python train.py --head_dim=64 --activation="squared_relu" --init_std_qkv=0.0486 --optimizer="muon_hyperball" --beta1=0.95 --grad_clip=1.0 --seq_len=256
Each number is 500 + 25 x the weight over its row's rms, rounded and kept within 0 to 999. Layers, rows and columns count from 0. Numbers have three digits each. The size before them is the row's rms in percent of the matrix's.

# layer 6 MLP down, 128x512, rms 0.0695, rows 0-127, columns 64-127
101:542537486520481493509505550453496532482514444493485511497499506475488487466468532479510505515487446526460475494523482527497524511525482496520478462499486524536522496463509526447477530481484537
103:521507512517461547517491504522508484497499493512526446537520502511501514470516518506515478497532528501510464510504513504464482515495483498500450522529490503533459488496488480487513516456528475
101:517498494488506488488499522482527479482526545513466462535500506471510537535528507511496514516455482492458471480499503496489512495504508505501504516485521478549455537497492567500497527522504504
100:503530474487462489489487500467443503500520448528469455505493537526521460515513518525516529504501455488486470454504482510506503508487499491543512459447491518482494515474454472496475483501478541
098:465494484501478504531540440503522464518514476486468462500487434553489534519498477501500469514507470504492508469485507509523489503481509532511495491532476517478532532465492505534532471483494531
104:516531503501461510465489499535515453497518557543498518483484499486515492457503499559499476472510451501473478490468501550459506510488497527502504487469510498537518447514544540505465469494500494
101:501540449517558508495496500488544516524482498506484529491497462540515491480487449469504478502480499490500472533484530521456498481460519525484504542486491515499507484549491456494512472458537518
101:475535521512523485534447518522545542470465525446489506510503519443519482497528530489479541461534514511476505489456477509517471526517503526544505497534504472510489502492459485495561469502546508
094:473482486477473546497510500496498502505524505538494501471481515486506442542540495487492469488491529494472491475506465498536482478539522533541517538517520494493506500509518471523557529456496511
097:507505552524524488487521536475457478480504534523508493524466466509504509483493484474517488520524503479501482548529506468535482498506470491502510552510504522551497500518533508549513567525506512
093:520487502509529465508510504482510493520466519491472498482485495495499470505514487465454477505512506538480512505519517488440522472490505511487518477463497508497506530493516521446501527487445514
100:482470519500491507508488528492467488508518559468468534495484516521488538516557458550484506468516457524506507492497527484525498525497488498548460491485495526495492524474451499579477506523501516
105:548508497452547492507489493480514471519470506487481503508485457559523481466521508519484523509482506548498522506512487407502435513504525533498484507484502533513509492505507482488512502511525527
106:490507483507523488492503473520544517466504497489528479518502480508514469536511563562466491496474513463484492525515500528478526405504498506506485521520492493483451477543482501467502496495522533
091:504521481518537524489517486539514544478536492495484485489451463512423542514490471500509515567474488492461488487487492535447541543536495513517504478497467542500507497466487514487519530495493468
097:486470504494502476503483490458514513485463506478530501527496528500510494508531521496533486510503456474534485544481493515511547511484508517502509526528512465508475532464518554505505519517500508
104:501508532485504517531475534456405498527512499490473523521472494464514473504520524521502479505488500527470526560482490517530476493522478478555501548469515503457491469519477488526519491510536512
105:543500522521450536490464540446461505583575492515518482455492469514506530524528480520508494530532528537467497484540527485470495464518518502489523507465494486432494496470475516496508508530480511
100:479528506550507516528550537519511472518498474495486512456511539488504485509485500498458477535513456528512479475487504480524442493496511496538466482507514500491502492495535527460506471464518470
095:451534475510516523477449506474483479550551524491482503526487465507494465489543494499467486526495493495520518455516464510509498506509486454484568473522506530558445520497497486513523500481494503
093:465490530500505491499476492490451517490499534519510515535525473511446534542503519493510507502510449432529486525486513527503536487522519492508515508525513552531504541484505455536549479473514495
097:492537518491490521527469514483498494498504464475511501500496489470485443484447525430469486493510476488487574525548500507500515513475506531488522500499502477509504471505469499521513515534481503
121:498475492479485505491463456511554455496508492513474465503546497470477536464501523557497458497558492497473499499498525507510505467504503513461455487525496477499496484487505531526508512503518471
094:533485499477478475486536506452452552518534526533492494495517475497496527517474539543478504503473511497483483472505497491479476489469499499525510515478490511509498492495521454495504440450473553
099:469496519503525521518493491515540487496465512476514532510520488503519466493536523555483462466468537505499466452449537489489532484491466501554480539551538494522530548470523490530509517497517522
098:511470518493504498504516471498508485571457499510511462505516502490533511480508487503502473465495501535483501501497504439503514536496485500522504539444523451518486502530498527527453481524504497
100:505507505489492507538505513509550482472527468506485475487532483489499449500512489538541530445540568506468505476484471497492542505481510472504445480503492542524478501501546498495457523505462457
098:477456488496486488429522485482502516536519524527527515515525527488556529501496487517525503538513541503545486518516525452499525525517494496534507515509540497485505500488457484470483485520522532
107:518486494498505531524473521471417508481537481503485488502501510483491487529505516532515520543495490514446511475518475519473477517494493484497484500511501471522514520503499494498529471458494504
098:512500496497528494539487530479448503512523501473497529534512487465484493502509466492488460518568510504491495542536514510515535503500487523513479481482505457487511476524542492524486488458529493
100:505492508484491504475472534488481489494454468505510519522511518445502511514484478500501465499508494499480496514430473502515461537512513497511466542449503458577477530511502493490531485509504496
098:532565512493481469504467511470477541475478526476494500445431513488492478477506487490527493493463485490486501508497478538505498501502492534518474487478486501511470511506486504506517516486505502
099:500517500482474469508528486515535509507430454533490529478481473505475481524542515522545532493456519491505497510501515537524518474455504527547520519470497495499535506522507466537538488524514509
100:493481486472522519473539522478459510484480536490481506490508488469543484466465540497533481520521510527478461463495552496476516558474488468499531549491482479455516491524446513533538475489498507
097:447483486511463506515513507518518474487456510477511466524546471500455483492560528513481455488476520511549498502462536542564513542456485493502502507483464487473489485504495504520524495501516475
111:514534530503510511416455513498512501483521488526488479515457522483515489534505513531454490533507558480501495533483494492535413499529556510489513528518494542518504504480460490507514530523517538
105:472475536472523490487556477516526445521513468527526496501493514458487453477494527481487516508486544488448508496524472511467490508504523480453487517443519535470548496501453492501517474522515503
095:529506490471495480492464498485468473485465497527505486511521482465502511539469510510509577544484498505457471505471528517474478522474496554503493496517488525526487501509531483520507483503481471
097:505488524505499469449493506518482501487495520491545533496526482523484516517477488503514531464487508502546494510489502520500526491490500498460491499518485488519503501481538442511479532492473539
108:524496462512478528521536488448506504492459535506481461539510488466523502527506448506502475508487519523494480502497501530515516475510508502522510497528520508473497476473507500511463538474513515
102:506469503556500521498489465478501511504495464433455500507491500471503498514514488514475503514488476530487534533497481477466501505555485491500481494482518523498536552527484479530485519504505477
096:503476565470529499478489513470512497506499491481532532519499531510462448504443486502496513506462542531477504475463494504511461455510457548514497516504531454507492487495514468527523488483530495
096:498524500469515527482465471482503532549488496522479493531538516482523458515506513498505512474493461490501455534533495527514480489513472482488492545525499470508503436459519501431461490509490504
100:469533493481521461494523518514446496489543525512488529510477530515469507457480537506484528501533538506524491453501533482518472507525528526482475496473513502489494474494503495497520473487499487
101:511527518500456469485545491465465476487481497465492500543535446496522535527503495454482489534501514503495515497487493464529476516524457489477518553520508477513453517511473475526516498520511495
103:515553471494510515519502516482463549561491506502507472536496509491535494534496540527489492546496514504493506453535491507537514539526511521458529544539534553475478466509493485501470450518501543
097:511512550476499497513509490514457493473511499476513470447496489535493485510491493522520518483508506498504466503453506467524487446517509530488534498520454483501470487494502535477500503514514502
097:517488502495562518473511480482459486510485479487505502520532514515529489520484530525503476465478516521482539495457512526510487516482510498499478515526490511532527502455486452516507515511474475
096:542482504483467510529515513532464494459483521525527462481506513494486495501495486522461473534499461506522505452506490500508474508490491531520528537527523552506514539479528488533491513507529484
094:522464499476484512473488484495476452507501541523499524497509523457489482495532503507515452501489507484483514461508480508523484531522491505491520448474495495526530509503563502524501512486502447
098:452475520507493540502513508515509530513502458501484504531449479454512480490506491534510523475468489478516457527526472495441486471479467492476480464501505477506499498514503494489528489478500506
102:516481474471509475541521476480498511543508475479470510504544517513511460558506533496495517478511557457516487526502524531494537497452494475503481516465537475496497514525485495534512471449506468
096:540499530521473520443518518550495484509509519476482477510468505457530496507474485492474504530498471518498501489532495468540531502520536486473572504502507480512487491460490517486459471547508502
095:516552505476472513481499488540502508526494513473483516521507507531463497520525450529514504482502501484502511476451486500544492515517490523510457552467484484524495467519475491509476512486537521
102:521450503490471454548486477496486515575462482491502494501474476456518501517522524498460482472500525463473549492496531538507491493485551509510491467484500520456498522443488541485514524454497507
102:530533458504483475460476521461474529483499489507504487519494513511509468529480481497517515530517514530464457495508462507510513518504473529496506507557516505493470522483489504497515509525484472
107:505498487453472488466481448512488480477466511484539474521500486508458490471523496484524529513510505498549491526477507465471501551501496507505512502508492526525480481535466520509461512486509504
099:471500493501440507504482509464478471498508538456550510495516491468529509482516515517562555558532543458458509490562452491495495526463497503488487491519485517498493453492500508482497486508488489
099:482557516480487500531520513500538462521462480482495519493517548502513464524528533519488507525518483517504478482509511478475439532476512524517455486521522499519524541485502497465497471455497505
095:514531496472500507497494483495509480482497496480535484473472517468541471489542503487510497470471472502480471467515471496509492469463505483456526475474509469503469506474505488495525479508489536
112:518518498484491517505481554449508495456532506454529462524469486478510485495491531493509468482521476488508507531500494509551502502529501487507507492501516518507470477482473524476453485495476471
100:494552468504496501497532480494515489515485508532490510468505507510451500508511503511519505483534510519517514500491488458518437521497516523481520489477489525412510471502505514477482481504482512
111:532477514533488475498494496523512518499519502507469492494511517466520481468493499490480496477510491490518501545495457500439535545461465502495537452508507516486500505423525492496493527490495453
100:518508484486524502559543550487502486497498496479488494490504528489463496472434500476511493518500516479460532440526489492486518490495533505508499475499508479512494556521516472517506521487504502
097:519508496518482517526484501522533483523474479487494484495478494525530481494518452497523478498538513469492512495523534470473435580525507463505515521503502479522486494486518541506459498541513432
099:476458510501465512457482461469498507530510512502481519499526468499532500513509506506491477497506527540504559485463508523480484535503460470486508496484492501446514519555480520475464514535475494
104:498494492496520484487506528476511514521465501517504514470521524517580529524521495501450505521513505554479534525508511466511494530463482479522508486483480440525520478549509527569514491467497555
101:556464495466467474526497548511524512470493509522502540495468497467461471500484457514513501525523557539487513466496471523512497496519491464510494523502519469548496503415531476528485496505521522
105:518478503498485469520494538462524490595518481450544490469519504546497491475482525499491516542499492490501519508480487487496456487524485444484500499482483547476460512527506505509489510491491500
098:551511543503492537522494514526489548478535498483483510502489511455475493497524509539482508499504511500489575502524531490502465497478496502523489516520525478509464531457487464502494461522490512
105:523511495489488506536517427489488474555544503529504466481491476485482527535438548515491483480472511503478503513535470493517477481475496511484513476503504488488483532484518494507502516494532442
095:452498508506524471520509482483474508533483481482484492510533477509514500505498562557513482502484492484482464455482463466482480491521481489478496500482493496482512473492481478489520485465518481
099:507496494507518512488525525463524485507501499505520514505530510501512485518503469490488554545476493479464496517505448537511501522478501509538471477517478530481522506507525457469463494486527472
100:487475510487569510510513510493481501497465480483548505543478503507495492478468480492514509507515435510500467531517528497490491435518524466461460496491514522500466540537522469553509526510529505
092:517487499534458518483508460511504560466498500480467452519525520466490461513548480478525475453503506514466483514450499507489532466501533491491511490511461472503522494531511549510495486500522501
102:508515511502510481518456544495474503476451508501520511472522481538485539489466532515552509455537506444496529494528564484509476503531511536544521515550495495500484505500524522473525510497513487
099:528493511474487463505527505507503477444500505487441469466538503482481495509456529530487503540482480561465511515550500544525509489501459550522498480523528487478489447540527507514499476535491490
099:482542508503476496558502509499466526499499488542525485532521512516493505509508506501532487501461457468537531468503487515466492485527511545503515470484480536508508518501520492466542491513502551
096:452542455502506489533495472483466513499511472480482484522444480510536530497484482504520493492487477502537490470550479511525503474490494465485523526450441509515512527522498520481496483514500493
098:487502473452517526536529529507486498481531566493486480527541506469471493496507462489495541453491495485483483453467508502478517509461500523546495476464513498538495483473503493506495505489484518
093:520533517491507513480512489509465499429500471512485476475492543510504475479523468505462488493514494508448486515496494569492497472507459501515506497494513474502522502482485541499539489518494479
098:497547481520469502461496505486509466484493523493497492477455486500476468465488523484534499536523511519490488512462489504506545464501512537515506487513530517477534484554474497497524529505483476
099:476552496519480495548501497512544503502556506439522479502531483472486510502471490478515477501527514503439492532492533481493454488549486535495506537502528490530537513563506502492441527462488466
089:509523499486504495471497492509511528490472510479497531483481455535513511433490529532540505518465500535525466494459462481484512465473479484506480583504495487547497475523505534473514505539531446
107:470517538496491526478513478502495462511538503490491511479503497502521485445487549486490475476489442484480474494518518543500448517545483522521506477540518487488511495495516495464498523503520479
105:481466482511518508516575476493499551501482469485475507513482479528503535477524534469513484471464478455486504523501439491460467531531552483506477451476506460498481486466507494496503518510453507
094:505529557513531470492516502537464468496490528511517518483497485481552434431468508521497463532469494490509503501478512473482507502472526490519495483482480535487474538530497504490514497499504526
090:509490550517519508453510527482532490494501519457466508444471481515526524507535484509508538507490487437496521504498482460490543461521529472503512518484494482490451485526522497507521528532525521
099:477485456478483509482552536532454517504501509521522517471524507498461530550529435442439516487526518491461487499490497510506522565468501498492484459451464487497460507480503509473495510474519462
102:505515480513487447473488514498483518480473507487504528488522509516519492502506476511541492477508500477488508496509498523564506513503440471547500529542511469533514545493526463539478501461504460
105:533480485491517531518520509522524483506521541500524514512519520446480490468505452453522520478510493529452499514454488505469445529543486453530549490537448473563531484514476510479490501513464514
099:499456512503540504502529511476504490491511498508487490423544499501542529489520529502524535489429543509488483483522491453452448481464511436552505488524505493508502505487480480498513493466488518
101:487516520493526495495503534495493483500537493530520545505546468552487500485509466506499517531421468496529500479488503506495515507528484488533483476496452477520472529509462511521510458489495518
094:512546484519489526522498481441495519493507493524500514477464504484497440463513476507531471528489534565470481505459503532490502461468519523507502497500489491460508452469473490499548477500469453
099:503537497484502514542486504536534520484463469521482498535504521452492457498539443453548535532484522434455509507498510524506550531458508494507512543502511476462503523494478495502493483487512486
097:515530489518509515547525477474454529487507503466470478499492501486533544514544484488474553503510544511472528521496509484490526488526537479502486536488506492456479493528497497448463476502486470
099:504486538525487494489515511505536479545520517506543534481497475499521457494550503505515463484489491479506479492487519504527477542475503506524503451488481468407465539474487529497543485506495505
103:535485501487498492480501473526542504470498506523512479514507493512506505485475491467504505492511531505537463492491505488478547487493471458469479467533493482466483474503487541456489510521472466
106:521505527507481480491455505518519472481503484512488532506497487464504493524478501462465517492520463557492484486465445501509476496472485471469487530469514509506495547512502478512491512493486505
097:496491534498499494548499506518526456474505459517528516488551520530439491504531488452527507501498474481527506538495460537487459491490482521531500502524478532514508507496489483480540456501501519
100:439522546538522473511508535547520549534535511482522499517569491466462524489449544511509494487488516495530493515487506524470532484502489513502522553552515481473495541508500546480524537494465494
101:561487577495497518546537504520521518523484472482494522471518528464519515483474487493477544475507470516521486398540514520531472488486492523522512526535512517529527502496530480498509494505504479
094:485506522519516490530478536525521544499536496507465508481517514546474516523492516509499537478557514530486522508481489488430503530515518517513520536501516511508534507504484480499491509503498542
098:467490463484467511550489468531536496480495454517503517464482505524563527469490509504474442438523541511514508452510475539518475488478460485514478483470496476460521489516548523475492502504487443
096:515523459494524487500499530487519509502508521516463483517519500525492506483497533487508509499528504498451485481470522550506446457524478486506481483505514487489479460469465507491497495459497513
104:485475515517517515498484497475487508514500523513479509483466482479501490507494492471536495476514496510462521496540499524496494523528482497512493485480466522505480526469500522500483495549456490
103:514506479485511494522485534444459509482485537480521503480553511515455529529461456502468557467520503505504525491502488492512509499503475452513518506492500516508519524512479515484480463480472499
098:444472464485508516498526525450544504507510501494514504551484509509514456522527530492499519469514520463523464476461460533496497503489464501504502537509476501514470470518447533482486514489462504
100:500474482487515490470529548504533531520464498511504506482521507493507459449518503490482514504503550484502504461481496494518453509513471510487492518535461479465508487518471481479485527492473475
100:520544454533521494444534505538495505468506553501473517572487500467528446481494534558506489473508508479472511451510527511516481510518539476499480524515562489491502481476509486513513485481520499
094:494489473493501477488519519490520443535526497466475531435491526498467496545474526531486543539483507516481548546549522500512464486517472517538516494509527541520474463438502492523489485474520502
098:541494511504478482501474502489454479537501513499506521485537490502462502541486489477498512508498516464504489505471512474529496530516497534518495513493453504501469484475469476519523502486477481
098:507499505465492491459467479492438527494461542474493533486469508491567541491540481488488522512535500475487506465505485524489497506476484478514497491464519466482504504494497481549488540495510476
100:511464516505499453506507521530472499530529509539503483513485494499500505520506517507479459497503516528483509487514551517469529497512480475489491511465481522512493467531474448509482499522503525
105:495536568460525505541516477488499509533498498464457483496478482508539549507500511479517541463486480489540497486474524509521523507482526484452521524508490519489566503508514490448525464533513472
101:499504492497496505493489500506492509535492504523520540538518493510510507479484492485489515448465537513489483544508442526571500491527501470540438518540546444481481508533486470557504530510498510
102:513546501486552502540536504446546487472527486479536450496513496506533472485542525515510487537497493466507481424528440526530537489449544472496545510496504543497463506527481479495521555450511555
108:495537511485489479477504481510534449489547472536533505467507497529449540503525527501505515561482434469475447504457539512508502477514509541470457513522488497430515493477494455488517495549516551
101:492504520514458506494483505500518507457519460499492493473457469500501537512525537508520480538472494491480510496520509547474503504531524563477512503509488507513469472511500521475533512514459478
096:481456522512472529546536481488477545467459457455514495503494483529513452493466484473486542504480527500471456467479504519515499532501486483506521542502522480491506471484512440462518507549509499
105:506492506503517504489475479500579532499472509517488535463493542521523482499481509534533492515482506502483500509520500529476512500481472510500484515525517497492530489506535444463494502481503524
102:477480517548461508456448533453505538454494502532489531532508504511484502508477511536534495533493469514495505496482507477518496469496488529498463432528499507524491474495488491490506529487446507
101:500470483517489484529480488494468482503512505468503474497491502489517464472449515489540502510454525480499492528502509475508513527497492514521547507477496512532482505463495478485509488490541500
105:439482494497481531530506514467522500472528516536534513481488523460501538483499492505521540496487520521493509529525488528500464495519548502502506542489501478536466476465519492485477449504532456
099:524417523487505528499528489528468490484526480531483516510539480436476503490420462511505495525510510457511527524516492512487472482491492515493491517501487494516473499514510522499472494509525509
101:521507487514505508478495528484472493478518501491505538468531492500512524549482505526520487487495497470478532499482510523502500522496480553522478500489518452497492503511515467512524502458477436
108:491512471492472485455481481491496479496546516520514493556510515515550508475517479467494521540511554464536503498534498516493454520538549496458537562482507529459496505520504513468515535543508505
097:527533525502484495511503496448501516551498495522525554531498518457454454499526514501511458506477497518506515488526487433482533476515461533540464467508550487501493435515506464476506529489500488